Part of a small language model's weights.
Architecture: learned positions, biases.
Training: a variant of SOAP for these matrices, 114M tokens.
Each number is 50 + 12 x the weight over its row's rms, rounded and kept within 0 to 99. Layers, rows and columns count from 0. The size before them is the row's rms in percent of the matrix's.

# q: layer 7 attention query, 128x128, rms 0.14, rows 0-31, columns 64-95
# k: layer 7 attention key, 128x128, rms 0.141, rows 0-31, columns 64-95
# v: layer 7 attention value, 128x128, rms 0.141, rows 0-14, columns 64-95
# o: layer 7 attention output (transposed), 128x128, rms 0.122, rows 0-13, columns 64-95
q0 104:69 52 57 52 41 48 47 47 52 54 30 37 82 58 52 31 39 49 43 68 57 41 47 63 61 48 71 34 37 53 46 34
k0 103:53 54 47 65 51 51 41 70 54 45 40 47 87 27 53 44 46 51 25 46 45 65 33 54 37 52 62 53 31 54 56 50
q1 090:34 56 47 51 48 50 28 55 52 44 35 40 51 57 24 64 65 60 63 56 47 43 57 51 79 49 49 52 76 70 64 41
k1 089:49 72 70 70 61 51 13 48 50 68 52 44 35 58 50 55 60 40 55 61 42 74 56 59 50 59 48 61 37 59 40 41
q2 101:32 59 65 34 42 30 49 48 60 40 30 49 46 71 60 58 65 49 48 44 55 41 44 51 82 68 49 71 49 57 61 30
k2 091:44 27 43 37 65 36 45 59 41 64 64 50 51 57 56 58 52 54 50 46 42 49 50 60 50 39 58 41 37 52 64 46
q3 106:53 59 53 55 63 46 51 46 51 33 66 26 39 49 53 74 52 45 57 31 37 49 54 56 51 33 56 53 61 50 50 56
k3 122:63 25 61 19 50 24 39 40 36 39 50 37 37 47 60 59 61 65 73 55 43 41 36 62 50 40 72 41 65 60 34 40
q4 099:55 34 74 48 53 35 73 62 44 52 46 63 56 61 61 45 46 39 36 52 64 25 41 61 64 63 47 71 43 55 45 50
k4 094:42 36 50 57 29 53 43 61 45 42 34 62 56 68 66 49 48 51 63 39 46 35 37 79 50 28 54 37 51 53 47 51
q5 106:65 50 57 60 64 29 63 49 53 70 64 37 54 47 36 58 44 68 59 38 58 54 54 60 59 63 29 51 36 44 53 48
k5 098:46 51 49 51 65 67 51 38 53 36 62 45 45 86 24 44 50 31 45 58 47 40 49 28 44 51 27 46 60 49 40 62
q6 100:48 63 57 67 69 49 57 44 57 65 56 61 46 38 85 64 65 31 29 71 39 56 57 36 42 38 51 55 73 43 56 46
k6 102:30 61 74 44 47 36 47 35 42 61 73 48 43 42 25 51 34 49 71 66 40 38 38 48 70 41 64 58 51 56 60 60
q7 105:46 49 32 71 50 33 45 40 42 42 75 45 50 52 45 38 49 44 52 48 28 70 51 66 51 50 32 58 57 49 57 52
k7 101:65 52 50 47 28 40 50 57 58 24 48 43 31 54 31 27 54 36 57 52 50 56 55 54 31 43 40 45 56 35 50 62
q8 120:41 46 34 66 57 49 57 58 52 61 78 68 48 36 56 31 34 60 54 50 39 73 40 22 41 47 35 47 45 50 56 39
k8 121:47 58 58 44 38 25 61 48 70 55 55 52 38 57 68 45 57 40 52 44 34 62 52 29 49 40 27 49 68 52 50 37
q9 102:46 68 63 28 74 70 62 43 48 46 55 61 34 54 74 84 39 63 47 73 43 43 66 40 46 72 53 52 32 59 30 40
k9 103:40 37 77 53 64 46 63 45 44 41 42 62 54 52 52 47 54 64 46 84 39 35 48 38 50 45 40 38 52 61 21 60
q10 112:58 55 52 57 30 67 52 56 60 42 49 37 41 44 47 46 46 45 48 58 50 50 72 28 55 64 54 57 64 51 49 51
k10 109:65 37 54 65 43 40 52 50 71 76 51 59 50 54 65 32 41 59 42 26 60 56 35 40 60 38 51 46 62 51 63 47
q11 099:40 40 52 46 33 27 64 79 66 50 63 44 57 61 38 30 32 65 61 45 40 43 51 70 63 61 41 64 12 56 19 41
k11 089:58 38 56 45 62 40 50 57 52 48 36 61 51 83 43 41 67 53 64 60 84 42 44 51 65 79 35 43 52 42 19 43
q12 120:62 35 44 59 57 48 53 49 41 66 24 70 27 43 44 55 55 53 47 53 47 54 55 43 32 46 46 59 51 47 46 68
k12 112:41 70 66 62 42 49 38 35 64 49 56 51 44 46 72 54 31 60 40 61 40 47 52 58 48 60 58 40 58 54 53 64
q13 106:61 56 49 72 57 59 70 46 51 61 65 68 37 54 42 51 56 62 43 77 42 46 40 29 36 54 38 64 34 46 47 39
k13 103:33 48 55 69 31 55 39 54 55 60 58 48 47 56 24 65 49 69 24 78 42 55 34 41 39 47 50 59 46 47 56 57
q14 121:41 48 41 46 42 44 42 59 57 62 57 46 41 63 34 33 59 45 45 47 62 36 56 64 38 29 64 39 62 56 49 40
k14 113:63 43 40 48 65 55 56 29 45 66 46 33 66 28 23 40 59 75 61 64 57 51 34 37 61 61 48 56 30 41 38 52
q15 094:44 57 42 60 57 56 55 39 48 62 57 46 69 57 75 35 61 46 36 24 60 72 71 50 63 41 45 61 30 58 42 55
k15 088:54 42 61 62 46 75 60 57 58 45 52 21 46 50 64 42 35 42 54 51 55 58 35 54 54 39 48 46 63 44 46 55
q16 111:45 75 54 53 45 47 44 46 46 72 52 49 68 56 35 65 45 86 64 49 57 48 52 55 56 63 48 56 50 45 47 44
k16 106:77 45 58 31 56 55 52 66 58 76 63 42 51 35 58 62 61 28 30 40 46 53 26 52 53 41 60 61 28 66 32 39
q17 107:37 42 44 42 45 41 60 54 62 50 53 76 54 72 50 49 35 35 17 65 46 46 40 63 46 46 55 49 81 45 45 44
k17 106:33 42 31 47 55 42 36 56 27 58 47 57 48 62 65 50 55 62 56 49 38 40 68 61 37 59 22 56 62 60 50 58
q18 109:61 52 49 72 44 41 50 52 50 54 51 36 39 82 53 63 48 75 41 48 54 48 47 62 46 41 52 38 41 65 40 25
k18 098:51 43 29 62 48 39 47 53 37 34 46 44 68 35 54 57 48 49 35 80 53 43 38 55 47 71 80 37 41 52 35 31
q19 099:41 46 36 45 46 44 71 48 54 67 36 63 31 54 74 57 31 62 37 51 76 47 50 55 44 60 44 35 68 59 46 54
k19 106:38 46 48 46 42 65 34 43 55 41 56 65 45 56 38 73 35 50 73 34 55 23 23 65 54 54 63 55 52 63 46 70
q20 099:49 52 61 53 47 63 36 31 50 68 40 47 43 51 44 49 49 45 57 37 54 49 50 49 75 41 50 30 38 76 29 47
k20 107:44 32 60 50 62 66 71 57 39 52 55 51 50 58 63 54 44 66 58 33 53 47 35 48 53 67 73 44 43 52 34 17
q21 123:56 36 52 40 45 35 52 33 63 67 59 55 49 72 48 40 60 46 62 53 42 57 43 43 40 40 45 43 36 36 32 39
k21 115:53 51 55 64 50 34 47 42 40 57 38 52 52 60 45 61 53 64 53 73 59 50 35 35 48 61 64 41 25 29 47 47
q22 110:33 54 53 30 88 58 54 57 58 60 57 41 40 45 45 59 57 33 48 32 46 28 32 39 77 81 53 45 45 59 28 52
k22 113:25 45 62 49 72 59 33 40 43 68 56 46 44 59 46 42 35 60 81 36 57 58 48 57 43 57 45 49 37 48 49 48
q23 095:38 55 56 30 47 59 57 61 50 43 23 57 32 61 59 39 68 53 36 43 35 52 39 44 46 55 62 56 39 41 54 67
k23 100:44 44 54 32 37 63 63 46 29 53 60 62 41 48 53 60 60 48 54 57 57 38 66 54 55 27 56 21 57 50 56 59
q24 107:42 39 40 54 57 46 68 61 44 56 55 47 60 64 36 24 52 49 42 48 40 55 50 73 44 36 47 38 41 70 16 41
k24 102:55 56 41 35 60 41 69 51 42 43 60 63 52 51 54 51 64 50 46 57 61 52 30 48 48 47 51 42 39 45 26 34
q25 104:59 54 46 39 63 53 62 39 43 43 38 43 46 70 64 67 54 55 36 48 37 43 35 38 81 59 54 47 53 75 48 53
k25 099:35 37 64 45 52 60 31 77 48 41 52 28 69 46 52 47 65 43 43 40 29 47 64 35 51 57 46 65 34 34 42 38
q26 105:45 39 38 45 54 28 47 51 76 43 63 63 40 57 40 64 45 41 45 65 44 40 72 88 40 29 38 59 48 50 52 39
k26 101:75 40 47 52 35 30 53 65 48 43 56 53 53 47 61 59 53 32 47 61 46 48 76 47 34 48 51 68 37 32 42 44
q27 098:42 52 42 64 39 49 35 40 75 62 50 31 59 68 56 67 59 50 62 56 56 41 59 50 37 36 52 26 64 48 42 46
k27 094:71 60 39 55 54 51 55 55 40 51 54 48 58 30 71 62 59 37 48 51 66 47 55 45 61 66 54 70 51 66 58 44
q28 109:57 49 59 68 58 75 54 54 48 39 39 47 47 37 53 49 45 67 61 36 51 53 51 39 54 60 50 51 55 51 34 47
k28 103:54 64 62 43 62 65 70 67 37 31 47 30 52 34 60 27 64 33 54 58 56 68 48 31 35 59 59 32 59 70 47 43
q29 112:41 33 66 49 46 32 70 71 41 67 44 39 53 63 30 68 22 64 59 51 40 49 60 58 36 62 53 42 32 58 38 42
k29 097:64 34 31 47 60 55 49 56 57 63 53 42 71 67 51 70 43 48 62 44 50 43 27 40 45 63 54 47 45 50 44 52
q30 120:70 64 49 68 39 62 47 50 71 32 52 35 54 27 65 30 39 59 68 31 49 52 71 33 67 67 48 61 52 66 59 47
k30 110:52 68 60 41 43 58 60 54 60 56 37 36 54 44 66 60 49 63 65 50 48 47 64 54 43 34 36 49 40 42 42 50
q31 111:40 60 58 48 54 72 43 44 57 30 40 54 49 46 45 51 53 52 22 45 36 60 41 30 63 67 59 47 53 66 51 77
k31 100:56 50 63 50 29 61 51 41 67 61 68 59 45 87 63 57 54 67 48 33 54 54 45 62 47 53 49 53 45 59 57 35
v0 116:47 47 49 67 56 38 46 53 47 39 17 59 65 55 64 59 32 55 27 46 27 56 44 58 67 48 36 53 18 54 49 38
o0 113:54 46 49 44 61 27 24 36 43 50 56 27 33 47 56 39 48 43 56 52 33 69 50 29 48 35 37 58 70 48 67 75
v1 104:49 61 46 60 48 55 38 62 52 55 35 12 53 39 59 29 64 38 44 66 54 53 29 60 33 62 51 37 44 47 35 44
o1 097:41 42 45 46 47 17 68 49 49 37 85 46 31 65 64 55 44 53 54 40 51 55 50 49 54 64 47 38 32 53 44 60
v2 091:43 57 34 63 63 49 34 48 40 55 55 57 41 43 29 69 49 40 65 40 42 54 39 69 48 57 50 57 64 63 63 47
o2 090:65 38 52 32 44 71 58 28 63 76 37 58 35 31 47 54 62 67 42 55 39 51 53 39 62 43 54 42 54 56 42 54
v3 098:48 41 36 48 52 42 54 46 66 73 48 40 39 25 60 73 48 53 44 53 31 61 46 47 66 78 46 60 27 45 46 55
o3 097:41 50 49 71 42 50 38 26 40 43 51 51 39 40 71 46 41 65 51 42 48 42 34 43 59 42 34 47 66 43 41 66
v4 099:45 63 66 45 67 49 33 35 57 37 26 54 41 50 43 53 29 69 46 38 64 44 67 63 50 56 51 44 45 54 37 58
o4 091:54 47 21 43 25 33 53 55 52 48 50 48 45 51 55 52 56 54 67 56 42 67 40 52 67 51 59 50 43 42 57 59
v5 094:57 81 66 46 67 66 75 48 48 40 38 56 50 57 54 42 46 69 49 54 27 49 40 49 55 42 26 54 34 47 60 57
o5 093:45 45 22 52 56 46 45 42 38 66 62 63 50 43 55 55 54 46 34 54 54 46 65 38 54 47 52 25 61 68 53 74
v6 098:42 44 52 25 35 62 46 55 34 61 71 51 43 48 63 58 55 40 43 62 60 61 54 61 51 16 63 52 41 63 49 19
o6 098:38 58 75 50 29 54 38 59 67 37 44 53 77 48 49 61 50 34 59 48 38 42 70 53 51 64 51 65 40 50 28 58
v7 098:44 44 51 69 56 63 59 59 68 40 67 38 62 56 71 45 42 43 55 59 41 41 51 53 59 53 50 28 53 46 22 61
o7 093:65 48 38 28 61 36 55 59 33 30 57 54 38 42 56 71 55 54 26 67 57 49 44 34 14 56 41 36 30 55 53 64
v8 097:53 38 62 46 49 66 66 42 61 54 48 47 65 31 46 47 48 60 45 53 49 71 62 52 42 58 49 34 48 47 55 52
o8 096:56 82 45 52 76 66 59 35 34 69 50 55 46 73 46 54 49 57 56 54 34 45 44 55 55 39 63 52 57 42 51 63
v9 107:36 44 49 45 52 43 47 60 60 31 45 38 52 62 65 44 57 52 57 58 54 48 45 29 34 19 59 37 53 56 24 53
o9 111:53 53 60 55 43 42 68 25 53 35 53 53 44 70 48 40 32 52 31 62 40 23 47 40 66 57 49 49 52 57 64 53
v10 093:71 59 56 67 17 34 61 58 61 61 47 37 58 59 42 42 36 45 42 45 50 56 43 54 65 26 39 57 44 58 55 54
o10 090:69 39 36 64 62 35 65 54 29 42 46 64 46 63 78 62 62 63 44 58 53 46 73 44 53 49 33 52 56 31 36 53
v11 103:54 72 30 68 73 57 48 45 52 33 55 47 56 35 56 51 64 66 64 61 58 53 31 37 44 54 70 39 63 57 50 27
o11 106:38 36 62 51 62 68 54 66 37 50 38 48 43 76 49 44 31 57 68 33 44 45 62 50 56 51 51 58 28 67 32 41
v12 107:44 64 55 62 55 54 62 41 46 41 53 46 44 23 56 53 35 77 59 64 50 36 47 65 44 53 46 76 57 66 77 46
o12 106:60 46 69 38 53 25 52 52 40 79 41 60 55 49 55 41 61 59 56 43 54 54 61 64 48 31 55 54 60 58 21 23
v13 090:40 44 51 42 52 53 41 39 40 30 53 59 56 63 22 49 39 83 39 39 24 42 34 54 63 55 60 58 53 53 53 60
o13 093:45 64 22 63 55 50 55 53 50 71 49 35 45 27 63 27 54 41 41 53 56 44 50 39 36 40 33 61 56 50 50 60
v14 107:48 54 48 41 68 50 65 80 63 58 62 47 52 54 46 58 13 63 43 53 48 57 36 59 55 48 53 51 54 28 45 37